config.yaml
vocab_size: 4096
positions: "rope"
rope_theta: 10000.0
qk_norm: true
warmup_steps: 146
Each number is 128 + 24 x the weight over its row's rms, rounded and kept within 0 to 255. Layers, rows and columns count from 0. Numbers have three digits each. The size before them is the row's rms in percent of the matrix's.

# k: layer 6 attention key, 64x192, rms 0.174, rows 33-41, columns 0-191
# q: layer 6 attention query, 192x192, rms 0.189, rows 34-41,98-105,162-169, columns 0-191
k33 066:143178106141138109124118119103161114089074115138168144144128145112147114139106138096102124137105103088149111146124116137107108158094137121065116079122126116094115140123094131093131113125135134143103125091119130141084089122103161142158054128123138160101118166064123145124109146145129121134113114158096126096111104128109151136134111100133136158122141155117136101139149103151164076158157093154116096121099123143130147096124100097134145108108161110104141096096167099168108132176114124121131105091114127131110161139105156117096098123121111129165115164134111140143097149154149181105
q34 118:151098140151124110142101163130157163096110117121165124104152151146137121124150107150173141119112109102121139120104134117166117100122154114107163115143090142104129146127152128125176118188128113130136155119131151113107139119166120141112165145120125161117164124144104128156098111111103119142063094112112132148102154137149131139124098116090106143139106142125145150173162150112087101108177089158134119150096114098145109090143115118141106119157151090180133161138098130088174146142120141140093139129162116150135159091091103136119083136166155143090116118191097147114114146174097139125
q98 229:075143139082184142066138128098126126114141121092088131120127151136177149126112147133068155079114130110156119145128090118164139160118100123169154174090137143079131170116139138104125110155104154103124122134122186105126111089133142154138131129141124141111114126138166122137108141124163129126120158149146127126116181169140109135097151083145138120129124062143139122132127111146169125148128121107140106152151107118117130141079129143108137143111158141099102160145136135135121094150112125165133096146119095131092134133114131120124089146163117150142105067077123127098131114139156167133
q162 075:154138174126148136140154132089170138082113078104080111089130146134161139101138100138122155114126130138115157151141113166118156123152103173093117111153125092121138149137125127164144128105155091132135151140148162087104138154114105157150161139112134101140089089143134184121127137097145145156103124117135131159078109147120110081084145131145131146098159114137119100172079124139097104158161134130150124102140126139136124106121110133140166135142113140098170168127142141143117146115102141102179158172106117138164123128111086119103123119120165163144095124154160097154154124149122080148
k34 073:109138121112089078112083133130139142122132105130143133108076146168106177141120121157123133131162134103147159115172103160161133126155148130130146127139103104137138150104147135141146120144103134102156071122104146108149142136149152120124138121129149141118123126129137119131102151168129139136180144108144108090157143140128122116164146087116103090085114137073107104077103141122099146127147170177105133159114133128141162103126101143133092144104096106154083132139086140116174118141127143132124155123139139107167122132148122084136095190127100097123098129146159158091079153103180156114
q35 056:145127141088144151108081123142107133136110142140095135118155113081120152119131112134147136112111137101144112134093123101133184111101146165118128141192107121085141184135129118094141143178140106129114101130155093145122143153154130139149166145135123117105143150120114133097115134138072149097095128093150090108140089163133129112157122120145106136109145152156160103146143143142121115120142129171120160133153156137150074065106150123136090105148124127149099157147134113132148134126115135141121165126134129095144055086092130154104107138092164100134133162151106170105140141126101158177
q99 107:184143125088102139132103157124104131132099146078126133125140154130148147168088127100126141147091152127141101138142119151125134145146146133171133146108115123140164144120146158126157103115133132074091096168123188098111164131128111129127138129127124120075134125168098150129134135098107151154132120132134152132087136112136076156136104099114133134119163109119131151200069122091149157114130098169106116125160125124102149094194115097168163114130129158122099111120168077114123104114120133138105136098167128146166127101146142137166112153120098111104115155117094137116113118118160142134
q163 031:125174108125076144096100171139078179138157150133131127095116123106108133114147144109133112115131105110160104158116119145108159136159118126084116109106142119094143148118139120132121136114125120123082107126210157141105099132128151145170107131133049120139176135163104109150125096130118129157140152140119149115126104093134139104121169117102113158094127105131122105143141169171137134147124136133080123107193083087124126095130146124127086128130135163140089119155144102145159121165117130112133121150137136119149150098143143104126164164098138114147090146182156157136116141134127134137
k35 057:164097141125131145129107153136095128098106110119156127163112153160141133107095116136127169119103114165119115095159110157106136155129140157131156125162102116125121111136115133111119151098164175153128159120120143109091101131139128115142136109153130129115106120114108131162124077079126158076099137095092140102114143125088111173140099126166142157180120163160173172120091130143118140142109140169140135154121136135113149173129110072134157119085133141146122090125146126122114137121096099149142109134135116123151116129141182178114170113114110132146078092101097113098082167144105094115
q36 110:158113116130169150094147165102132133137147158126070105139167145135097122136113123147157153116098162126154163078126114109138155125104130096152138135112123120133136138110143156091101146169158138157141118144149119123160114119150119102144129085138118111146130154099090098133164088131095163090088135135106097101112169115139129112105119150098130109128121135117147123113162125114118125126160086091135122123138150128111155142139146156138148120121118101096134172097122120108055127165136149136097105160136100159043123091111140147105110103113131097134088091087114119117173083122123110104
q100 214:134134156138133138147132138121155132148149095074122149101138177138157116121132102163167144097141113136112135107152112144154174066141137099123132171128134139135156178093131126097108119134115171126098155117087110103131121142130127131151138151102099134141079121104104151121105113097154106111116128117142111146136109131109129166107114177129150139127147128154136092156136143126097133107115087127087165142132131104159158110122099123157104118096112135154120147117121109165095109147081101146069123102141160138093120150107152094086152164141150127125080126139127164082160160166193132115
q164 079:159146160137111121116092139106130104086170155138093137109107128119153136107146159171123100146093067148114100110169161198108141123135125135128145108117086099151141127086120107180117111122151142161136100162148126127116091149073131110137065115137114126166120092169123142115124118136118108126151131140145141138105172108124104109121131142155189142142104149137112082131092109136120117133123153118110170093133144134152154143113140123128144149119069156136093094145101104122128123143113117105182142140132141127142179109166120123108153140129141069143140156150161123124147120104129140140
k36 068:127129131107131161130110141121151115119096136107115142113132187119141116122093085158122111119120117099147124149117145093115122134143135112099101168138130123067073161121125137167139135105116126148080181104122118162133115113141131122115126139142119144110090150128144142138098136131131070118134078142170089137098088136147136116147108134125125152140179140157132137119122168119070085091121060126101107160135114135154125153183128139141110132132138126158170129120157166143122142159143150092144097177097121151144114091101126107156168138174134111098127157151147150154118125162106157111
q37 118:113133135098132118177131083147175151132114119079112128143107099174137099139141150098123123135128106140076123113127155117119106118152167140100097132105172152160177108145049138095110112098136166120124119155180124132140133146123129114104124095140131123094159161110126113148120152116107135167145111089149131089096095180122123138102155128116111087110139091075124140152088120160154131167106154151172118127115114176103141120172143155129138127113140128123104124134137151188136100124174145140098127149134140119157102131108149108131134118128102147125127127133136129100147117087174128115
q101 192:120122097111118117137099112141114128101145132135112117094136079144077131093120107123127189148123118106115143171097133112105133122113132097110150093129133107095073153132109129138161094087121121118123114122095107104116111098160118100123098145157132138106152158152121174123118113131128136127144103116129160079104140141156093146140169087153145131109150140122123092081121137141139122129127103166117104101124103127130140148140075080135102142116108092115172085133148071111087161095150158099168112130139107145140090112110124149141149117112114127100075184158157111151122122154073131124
q165 185:100126077061148136125114135159138080148135116147111117162096139160147135178123142161102153118126133148152126107149164151108135134142154165123180073124114114146147124104093139109110130074117163083139136159164122116160139126117143095134094109104169100158123118135168119134106153116115134126153123136135121135126115123122147164117143166141122113134160099137113111119141133123139157105087175104157126171152133139077127107120150131097143118126117163145145123150099167140121130164183150154122142131061128124110136137145128148130133085166111131087142113146115169131106071109168124127
k37 052:163165130099116134099148104125117144105103117107116167133102138117164079137131148075146147131126140119128116112144130121160119147112102142128087205194120139144105147100097141149139147131117104102133149111087172150135104127163157121124148085117157131111089129144114133133110090140136074105102133117099150149043151092092129116126112111109077119128113164167118128164163151126107079110142084119145161135089109107109126111120146114121158109142121093135132159099131157096093148136132139136133091147124120148115132129098093126154163150154128135123132135128143139148160143163108131116
q38 067:125087142126135178105049135117134126129139173138128123134114114136104116122177178094180128119089107101113158131084112162090133114124197160117124126151122129121142140151132137134149111143173158164115098107137111124082133137108153176183111125099114096160120105113136118102148168111121097116146127140131107097136112081084129121136091162096172104104113138117131125127148085141131147101134132126125175129101148115123112108144113145141089087142149134114138146176097108142128137122135112109087112169136127123133133120168148140113083133127150106111143115127079159149122138128115153133
q102 111:149152156119110118139137121144192101118120129129100151113143147177175151135142109150158159109111099101106097145149136110124167149153144133153199139123093124173098139125151139124133124114102157086126145144120129131111091121129125143142139118152172111120105141157122164111098119100149131141139157112163079154151154179122155096143136134123138139136168109126067163183129105127096112092137127122157085132122147136096122107154111150136149106095164184140081153130160118132090120102116146137149144110138166134160150087112134114146111128139135139141096118129116157088140143153160157158
q166 044:145117148109154104137116136128124115086163192121132106139095095144121123160138180135135102160111119080105131109115140122112126118191156110108146081114123106145153133108097130090104145127120151119116116180147150098140152129137159173128129127110109119162171117138146094135128144105160117140129159099150106088147092121112101171139174149125179131078147139080124179125151105185122146139119160134132156121151110148105120128140114149124097126113079124123138120168104129128149154133180137116121092129095157116137158106142132150146086136158106118108143148145126144152091118097121097105
k38 050:144175124149132146159137137110115146139091138115137115117145161130184095124132148111106141115144115143132136128119133137148102141185122115071125139129108141157125148088128145138137145107130145094114114087169176116111138146169131106160140100111132136094130111120108156136104121108147106096069124146095125122063093146128112168090098137116114110164170114128163122152116142144142154155126132101108147125121117139108129136083179167113143086128108166166065145151120131164114099120097136155149178086166140126089139102065105146110154118127121127154135137140122132153141155157140141122
q39 069:126160105131109139093213134135103124143134155172123109108150162132165097135111113149114132132113126113145126122161145121158148146095079138145145146102144138132132097129111133124113140132116091129145170161142122109138129125122132106102124123118120140116170134112118108158096105118157139157122146113123145189155162152168139107091138079134132144108130062148163140184093155071106122147102112151130105128122117105103155098113093125133173193088130147126149159099131097115128110136124099131124139150142107125102160141101131076128142168155121173150143110139138141083150117137163111113
q103 157:127182163165127093158149103133139117129104137149149144124160153140138135109131118137093123118143106139115114136098139110158114135135141128081148081134124127105097108157090130140136159116118138172122162133101167146138110112142157102135129132158161140101124094146118147109113153155151102124077120143150089120163161121150167075116138130135137164114079105152134107098155101179109128124131076128139111082069179128129109124131130124095112133109114116139125095130071137118121129128150128114150145126131170175147109119089058162108120138136168129110115108118153136138158122145110183100
q167 072:118147151168105123123186090112129170140087125122120145101136159128134125081118111129141119107127117175160139153125081116157123123081099126127081169152144144086093142156156109143169106178139104161146124087102136158116116119147093111127129126138115137092112160124092168128144084149111144128107111134095143129134161137133145082120086101099111118163098143161147114117125156086102103144158089130119090100112154110181133124121108119160134153123155095100139101100158112108135118124066124142127142141156110134149114140128139104143126139116158121144119124094146103098146141177134159154
k39 036:110111127125093137137090160124143134106156114165140107132104094152126132123097144120138127145140104173117113132137106108120155131154166158143149135141128078158120110135139114133129120117189154113090113123110094157127126126147129148127123148155128117113073163121143072121126069128137119060120159135164117102107112122147124108161162114121119112102117145086078168095108108171131131101140150165138145123117128118124092168173138134156116140074176143148141107096159141141132156161164169099173126116085108134147103106142126114088138141111096121126126129153134111106129120077108152166
q40 086:132142117095157111107141131135159108155141120109130092147118144141175154162130144157084155123136107137110073121120139116147144119198113174124128122082177116135159102125136136163133154088162142087121131155102173119128106124156096126109123111082138145121113107164132137158090141125146102129162150155129093147124162135125127151108142176121117141074113086139153137157097108136178151153101158140113129160120137142150161109126151104085145119126142139117111160094103179155130165160140139136152124134128111125113127131153128117117129127122141159146151135122166126094110062167165094147
q104 127:179135135172178138155093124121116141106139121131139111138156141125090107085095159108082126153148121126138081104134119158112127112140143074076144099079111105153116126161116115181143121090122135169114130144143131145169094177140134119153080144185116091118153095139145140126128134126137102128073086137147166066178150147104126146114119126141142081129116115145141127128151118150145136093152095119071158120108140095132152166123148110106130144135114101143124120135117124117132144124135142134157132109117175137110108096130147132133151117172116120095106146151154108149142118108106152140
q168 057:139153144127138123106133123133149146172108117117147116109129140127143151117144081170148125093151136176150149124103128072121135133153143191100086116170163075071139123153138133130162143162203122111123116120090146132133112139128110100151149135134111127100096137112086147134106113123113109123105098124133105121124169166139123120143113148114110145137115122159136111108135106120127100132128097124120093072124159105167130115146120087117103128177182100099152120104124162138116169128109150115159125079146108162155137141121129149120101124105112145103123122101146097123139084200145123152
k40 042:105114126130138124150091155063124137133120125161110163080128124120080146076113111137117097139128096137120135129134104117083136120121149125139140124113140109112149067130130094141126110110084139141098134159126088099135177131080143138116125126121158130112121156143115073148164091132103151112157126065126110108171109156122145128156142116133149115108121107111109176063124116135161163132088140157091146109117161147140150159109168123114092136149136127119155050125106145138140134158163112118154114155137104114151132138165126121152126153116116131136123101141152120145077124088127103111
q41 076:120135133159085108101121096152114146129105144136123138108145113083137138100147077103102103104124143114134098117099117146125108167062105092123126145158088118114085151132148091115176155145111079119125120129138097104147112112125131086104128151155101148089104154129129158113115111132089134129117126098136122148090134138161142103117117119105114118179121166119140119150135165125103095117135135151172115141136165095114079074117117103114114116125151096154128144112124087112140096143113156163133147134125119140190129133092134107153140134092140164137117139152115188120162179141114178113
q105 131:114104104122105142106118123139136117160098109140157114107135119114099102122146125123093099103140170109110164113090147173140115148071095109140069134167104084119101111114122080163130148130138120143128110114135135127142172107151084120090126106152154107100162114145128143125172173121105110127113140154129153147104101092117108083128139071101073117177119110144113141129121175138111149128129106130141094160123134121152111078128114125167093135138176104134194118097111091108136140149161122118116104153145097124142091121118094120137156116083137114137153119111164132144136125144115133116
q169 063:109139148171103139120143101118118174139102102110119128113130140131137107118126125109125115124171134166140157144166082142147112116078105121110085196149135152101105144132152115128148115188151133163143131093075098161086098111121093128116130124158123145086111142127125145127133065150111125142132122131074131122107167119127137083135084115107085129163098143158137127105103155093093111151176141154130117143136109106159150152155105127128134142147159118108135111098182109127128122120084118148136145149129102124146106160120129093127153159104160130168126123109146091109153131170116152159
k41 041:136128127127052138150132150109155108096138108150163158138120095130139191114119140104168127139100134155078081155140142102124146146170130148178155108104106115137140111132151129144135188100102114129122153120125105124109132112178128155104138134184109135143116139155139125139113132146094098150123154127159113154110133094124129099141178111104123134142111152114088119109115138151085109124114175147125122140112142121131124128127140109144160138073168143116130125119150084088162140142133130105112110191115102159186116106117125128132172150109087140102167099135108121122120154104125084148